Part of a small language model's weights: vocabulary 5274, tied embeddings.
Each number is 128 + 32 x the weight over its row's rms, rounded and kept within 0 to 255. Layers, rows and columns count from 0. The size above them is the row's rms in percent of the matrix's.

# layer 8 attention output (transposed), 128x128, rms 0.221, rows 25-33,89-96, columns 0-127
size [102  93  93  98 101 105 100  95 106  96 100 102 104  96  98  94  84]
[[ 80 117 110  68 120 123 143 171 135  52 105 110 125  94 171 148 101 102  88 125 139 169 148 144  76  57  74 151 144  86 165 161 114 140 140 176 123 137  87 154 218  77 105 181  77  99 125 101  83 145 146 173 180 133 132  88 152 162  96 151  58  90 152 103 110 132 106  98 128  86 152 139 172 138 126 135 154 147 136 176 108 131 126 100 159 155 126 153 168 182 148 149 103 159 180  74 120 142 106 152  89 172 119 128 141  77 119  86 104 133 143 148  74 131 125 148 127  98 103 162  96  99 128 142 139 104 160  86]
 [146 119 129 117 129 103  41 138 145 108 127 192 123 193  92 125  88 150 124 173 122 154 151 120 161  97 195 100  85 171 184  99 135 131 177 114 154 154 121 150 126 133  58 139 187  81 143  56 135 105 149 141 111 186  68 126  71 123 134 154 144 179 124 133 136 143 169 120 107 154  93 152 111 143 144 136 112 112 126 156 114 144 159  70  93 190 145 120 109 140 111 141 128  90 152  93 180 141 137 100 174  79 122 173 136 121 217 160 102 104 112 111 143  97 155 100 105 157 104 144 110 146 147 157 158 162 180 162]
 [ 86 124 154 100 126 149 143 178 140 134 107 169 139 119 128 116 106  77 167 166 123 170 119  98 137 135 118 125 155 140 174  97 137 153 138 148 138 108 105 159 138  97 120 123  83 147 126 127 183 117 102 152 177 116 149 144  72 167 147 138 114 100  16 122 110 135 166  34 178 189 134  93 161 123 149 111 139 140  71 158 156 206 127  92 103 130  99 149 173  85 119 145 119 129 134 174 139  91 105 158 193 130 108 106 180  74 121 119 105  79  92 118 132 165 109 183  45 118 113 164 101 160 123 155 112 126 117 155]
 [ 95  71 161  42 122 112 127  99 192 121 194 169 106  71 118 169 136 114 109 156 120 178 102 124  90 182 108  93 120 130 181  76  90 178 127 148 102 115  91 157  82 147 115 148 158 125 137 160 138 107 134  93 189  91 129 122 135 152 137 161 111 148 113 138 142 146 123 115 148 129 111 100 148 165 182  81 120 121 141  82 113 154 179  73 102 135 127 145 100 125 133 127  81 170 131 127 101 111 140 132 207  63 133 134 167 154 107 135 144 162 147 229  66 143 122 190 154 156 131 146 125 157 125 166 136 155 120 122]
 [185 162 150 168 161  71 150 103 136 130 116 149 155  67 110 182 148 141  78 138 158 181  72 146  58 112 184 115 147 154  93 138 132 142 150 152 160 182 165 185 141 140 136 115 102 123  83  88  68 139 146 108 116 150 154  70 144 145 147 111 133 114 158  91 112 151 143 191 127 157 129 139 136 163 194 173 126 129 186 117 127 125 131 159 137  90  96  73 136 147 111 130 145  90 129  89 168 158 150 118 135  91  36 138 145 150 159 104 152 196  86 105 137  99 149 133 187 159 160 159  79 128 122 113 147 133 106 125]
 [123 202 142 108 114 144  65 123 123  93 193 164 123 105 102 153  81 109 167  80 165 149  88 165 139 177  90 110 148 138 129 144 130 130 132 128 148 118 104 131  90 129 150 154 115 138 198 206  88 164 108 119  92 158 106 134 185 113 130 145  67 159 121 121 114 184 141 112 149 116 135 124 120 109 127 125  84  90  86 143  77 147 160 128 117 100 154 216 158 182 136 160 105 171 153 165 143 122 143 164  67 161 105 127 156 154  65 132  76  81  78 164 138 117 135 176 116 126 102 100 154 109 123 133 104 172 194 133]
 [ 89 120 118 157 112  57 145 125 169 169 112  77  91 156  94 216 142 135 137 132  90  92 198  90 140 127 135 112 112  91 151  92  76 145 143 128  86 157 127 115 122  47 131 189 155 102 151 119 107  87 130  96  80 160  97 117 160  80 125 141 111 101 107 100 129 134 119 121 106 131 143 135  50 166 116 102 100 176  79 122 110 135 125 107 100 104 133  98  92 133 167 136 169  72  95 128 102 178 149  70  70  74  97 161 126 111 126 162 126 122 124  92 106 154 103 113  72  88 154 127 123 145 147 142 102  78 147  63]
 [ 74 153 142  97 163  81 119 138  91  75 114  98  55  90 122 166 113 137  80  73 166 153 117 104 140  88 140 175 113 115 156 173 116 135 151 204 105 138 199 142 117 126 143 141 133 127 100 116 114 125 139 104 156  84 137 158 126  79  99 161  44  97 157 155 112  41 133 117 141 133  81 125 105 123  94  96 101  71 105 153 117 151 127 192 138 166 143 178  73 173 139 108 176 122 105 141 137 120 152 141 140 183 103 138 117 126 105 165 119 137 116 147 168  82 156 100 209 120 105 136 135 149 171 174 129 120 104 132]
 [ 91 145 136 174 172  66 132 154 133  92  76 130 113 143 176 149 165  94 161 130 109 215 124 132  97 103 125 166 187 104 133 129 115 163 136 142 151 119 125 116 110 171 138  91  48 148 219 167  90  86 120  91 120 124 159 144 197 129 157 120 116 154 132 125 125  71  74 133 110  48 174 128 115  80 160 119 139 105  50 130 113 128 145 115  72  80 113 112  95 124 135 154 145 157 144  69 146 146 117 160  90 181 118 127 124  94 136 141 190 109 122 133 145 137 128 136 127 128 127 128 123 202 107 158 128 108  99 100]
 [125 113 184 127  78 121 119 100 145 157  87 185 110 129  88  97 108 112 114 156 120 118  71 120 174 135 173 109 142 145 150  98 149  65 135 119 139 109 145 142 110 169 112 128 143 121 181 104 114  96 188 165  85 143  93  87 141 143 163 158 114 138  85 158 170 111  90 153 110 113 139  86  88 117 150  77 123 147  98 189 127 121  67 161 134 159 103 167 144  82  95 158 165  51 106  99  92 144  85 130 102 121 148 102 159 136  91 168 184  90 108 126 146  32 166 158 181 114 101 128 175 196 116 146 125 132  98 120]
 [183 146  79 113 164 124 123 149 159  91 124 162 121 158 129 137 141 137  66 149 148  73 107  92 108 130 179  93 135  93 160 149 125  83 134 169 155 134 109 138 151 125 183 170 154 116  99 143  61 133 105 163 157 163 117 163  65  85  59 126 175 120 184 133  89 133 134 141 143 134 100 119 158 118  31 127 112 163  57 165 133  75 156 157 133 206 126 127 138 176  82  95 115 121 122 151 173 133  82 128 140 218 149  99 133 146 154 136  94 128 147 170 116 120 164 114 108 140 120 124 122  84 138 166 166 110 108 139]
 [105 102 110 177 111 166 148 108 135 130  82  78 116 169 131 187 124 112 138  66  99 106 145 135 104 116 181 148 121  72 163  99 159 146 130  93 111 125 112 108 112 140 143 160 104  87 171 101 127 136 128 166 153 110 147 102 163  51  82 151 104 118 179 151 131 111 133 157 168 133 173 139 106 103 156 148 101  81 116  76  85 116 142 114 157  78 176 137 117  74 129 187  68 152  47 102 174 121 152 148 132  94 157  87 145 202 103  78 175  82 145 121 141 175 132 111 100  98 154 189 152  88 124 106 101 117 124 102]
 [145 125 131 153 113 126 127 170  73 134  98 167 130 128 152  58 132 170 131 108 174 121 112 158 122  94 127 138  92 162 101 158 222 144 121 164 115 101 155 157  95 147  61  91  95  83  65 138 103 149 119 142  98 184 110 190 144 170  98  96 120 118 119 160 161 143  82 135 108 131 124  84 106 108  76 181 141 141 142 170  74  81 135 129 157 122 160 142 106 129 100 137 147  99 157 111 101  87 127  88 126 132 119 128 105  82 156  92 149 150 112 112 192  56 141  92 105 133  87  21 107 113 140  90  99 121 108 119]
 [131  85 184 120 132 153 151  25 159 124 139 128 156 114 108 118 143 109 168  74 169 138 181 157 159 120 141 103 129 185 122 124 118  69  79 127 144  93  90 181 198 100 144 136 148  82 185 114 134 195 103 120 135 124 108 166 172 149 149 108 165 147 101 149 159 133  89  70 110 179 138 143 162 107  95 158 134 107 137 112 169 147 127 124 112 187 146 199 127 120  94 120 110  92 153 146 157 106  82 116 157 112 141 119 141 155 119 141 139 135 169  49 101  78 178 121 107 124  80 170 136 103  98 141 112 100 166 172]
 [154 132 119 118 163  98  80 130 113 154 158 139 164 117  92  99 179 111 121 140 174 105  83 129 182  75 129 115 162 117 109  88 132 215 190 104 128 118  96 147 156 172 178  86 118 112  85 106 167 113 152 130 141 178 154 147 132 146 143 113  93 155 115 100 122 112 142  66 126  85 127 139 125  68 122 124 124 114 100 205 117 168 118 137 167 171 140  97 104 119  88 148 129 136 138 149 146 145 117 126 191 143 107 180 165  77 202 155 185 213 104 118 156 111 155  75  88 135  76 148 158 134 162 159 118 134  89 137]
 [ 73  97 108 146 156 144 135 133 182 171 104 139 134 159 143 134 115 113 143  89 136 155  74 117 203 145 167 124 105 129 112 163 169 156 111 125  53 129 120 108 150 133 127  48 103 128  72 131  95 120 112 134 137  73  78  98 143 137 138 127 195  76  93  98 123 155 165  92 130 169 143 106 120 133  97  76 125  86 107 112 137 173 112 171 198 112 123 129 153  97  98 152  80 188 139 110  82  59 126 109 177 113 149 111 160 188 156 175 128 141 121 103 167 146  74 174 162 145 154 144 117 129 110 121 167 115  62 140]
 [104 164 142 133  92 180 125 175 152 133 136  89 156  64 138 118 105  99  98 158 105 129  85 139 120 164 110 111  95  95 176 140 110 120 139  93 128  90 129 132 136 142 131 105 102 114 158 151 117 148 131 120  61 111 167 198 107 101 150 104 201 149 178 182 121 144  62 154  89 101 137  88 100 207 150 134 199 183 111  70 149 104 157 170 169 145 143 129 157 158 101 102  96 130 147 129 133 136 192  94 111 155 143 177  87 116 155 175 168 169  70 113 104 148 108 169 138  82  96 110 128  99 116  99  93  83 125 108]]
# layer 8 attention value, 64x128, rms 0.249, rows 26-33, columns 0-127
size [ 92  98  92 100 100  92  89  95]
[[ 95 167 111 142 169 108 192  85 117 127  93 168 105 111 163 106 150  93 171 136 153 154 164 112 106 118  96 188 147  91 138  89 141 171  99  89 106  79  96 136 102 120 119 167  93 202 132 102 156 147  74  79  89 122  74 151 125  72 182 112  93 163 143  86  89 134 153  92 110 109 134 113 185 157 122 109 104 187 136  81 100 122 113 180  99 119 123 171  91 121 171 106 146  99 118 146  92 142 141 151  97  25 155 150 113 172 136 130 141 156 150  89 160  95 130 161 134 115 155 109  89 111 122 166 173 155 102 107]
 [156 173 129  94  53 194 173 125  89 128 140 116 103 117 121 179 150 148 133 122 169 178 126 122 155 128 152  79 140  42  71 121 123  92 179 128 159 145 113 126  46 153  98 177 126 124  37 148 128 133 127  96 170 120 119 107  99 115  38 115 163 161 126 151  76 176 114 132  86 147 193 144 113 136 141 126 121 119 129 113 110 151 157 129 135 103 102 175 146 137 124  97  61 144 193 157 121 118 155 129  84  99 147 147 168  81 138 133 165 120 139 139 156  84  82 137 145 132 110 153 129 184 135 122 140 126 113 155]
 [ 98 125 143  85 169 170 117  81 127 147 104 115 127  89 153 110 149 111  78 116  68 151 165 123 144 113 128 142 151 151  88 102  75  64 147  94 123 132 114 168 152 158 154 180 126 156 171 117 140 188  78 102 114 151 150 110 152  87 158 127 109 131 150 102 118 127 185 138 169 126 155 137  66 172 169 114 125 184 146 125 159  96  52 136 127  72 118  80 113  97 125 134 133  66  81 173 107 126 133 167 108 123 131 139 177 105 166 161 131  48 165 102 101 162 165  80 154 145 127 100 152 149 149 164  75 158 151 193]
 [123  66 112  89 126 130 138 143 160 121 157 164 155 160 156 125 134 139 149 143 152 146 141 137  79 181 106 169  71 124 108 135 137 147 121 133  58 114 129 100 132 121  28 102 148 144 121 142 155  80 189 148  97 170 196 169 127  90 128  90  97 128 194  96 111 111 144 131 138 149 103 174 118  97 179 103 138 127  85 119 118 105 144 166 150 161 127  98 109 145 148 171 161 102 153 153 134 176 118 109  86  90  77  93  90 109  95  87  96 112 131 136  61 220 187  86 128 160 109 111 125 173 107 133  86 127 129  89]
 [146 142 137 125 147  91 151  80 108 110 106 140 105 127 128 109 146 167  95 114 124 157 162 181 189 129 112 160 110 148 138 128 163 109 183 111 164  84 147 138 146  98 152 103  59 170 149 125  49 127  87 139 207 104 149 154 172 114 112 182 106 125 176 118 134 140  92 112 149 116 147 177  92 162  86  75 126 160 162 135 150  89 110  98 109 182 117  88 107 101 125 105 161 122  93 131 102 130  71 117 201  73 165 105 113  62  98 144 132 126 155  92  76 104 148 122 116 111 169 100 161 131 172 150 105 129 152 219]
 [168 144 130 142 138 133  55 231  55  90 126 145 108 105 141 111 101 167 141 122 181  86 132 103 117 167 152  87 144 135 103 150  94 106 142 172 170 143 182 125 122 121 108 151 141 162 128 183 187 125 158 129 134 122 101 138 124 159 164 130 104 124 164  80 106 138 123  99  79 154  82 127 174 116 131 148 176 162 157 128 175 131  76  90 115 137 144  93  77 141  82 112 111 129 176 123 170 143 121  88 122 168 124 139  77  87  79 131 228 119 139 143 114  97  54 178 150 129 145 112  98 111 107 139 170 119 125 120]
 [155 142 153 150 131 174 111  98 152 156 120 179 127 148 205 152  88 139 179 122 147 102 191 119 119 140 200 120 149 234 155  86 154 134 135  87 115 103  85  85 141 115 138 162 132 100 110 106 119 109 130 122 111 122 107  91 158 154 166  84 126 147 128 109 209 153 142 131  98 131  95  97 121 119  93 137  85 119  73  85 111 106 114  97 126 137  78  41 115 108 144 150 116 192 133 127 138 167 157 137  99 169  68  41 168 132  95 142 133  98 129 180 185 160 111 166 125 109 127 132 139 140 138 150 148 108 103 123]
 [157 107 117 172  96 159 136 125 120 120 117 116 146 160  79 129  81 133 148  96 142  80  77  94 122 115  98 114 112 109 151 120 104 103  96 138 137  81 172 154 176 100 155 125 123 142  84 140  91 134 118 155  81 146 161 134 117 108 101 128  96  93  90 172 184 149 105 130 134 105 125 154 125 141  81 148 118 149 155 103  91 199 131  54 130  81 161  64 119  55  90 124 165 194 105 177 135 113 160 184 204  80 119 116 181 117 130 159 128  80 174 136 125 128 143 104  93 136 142 177 208  85 146 129  76 149 145 131]]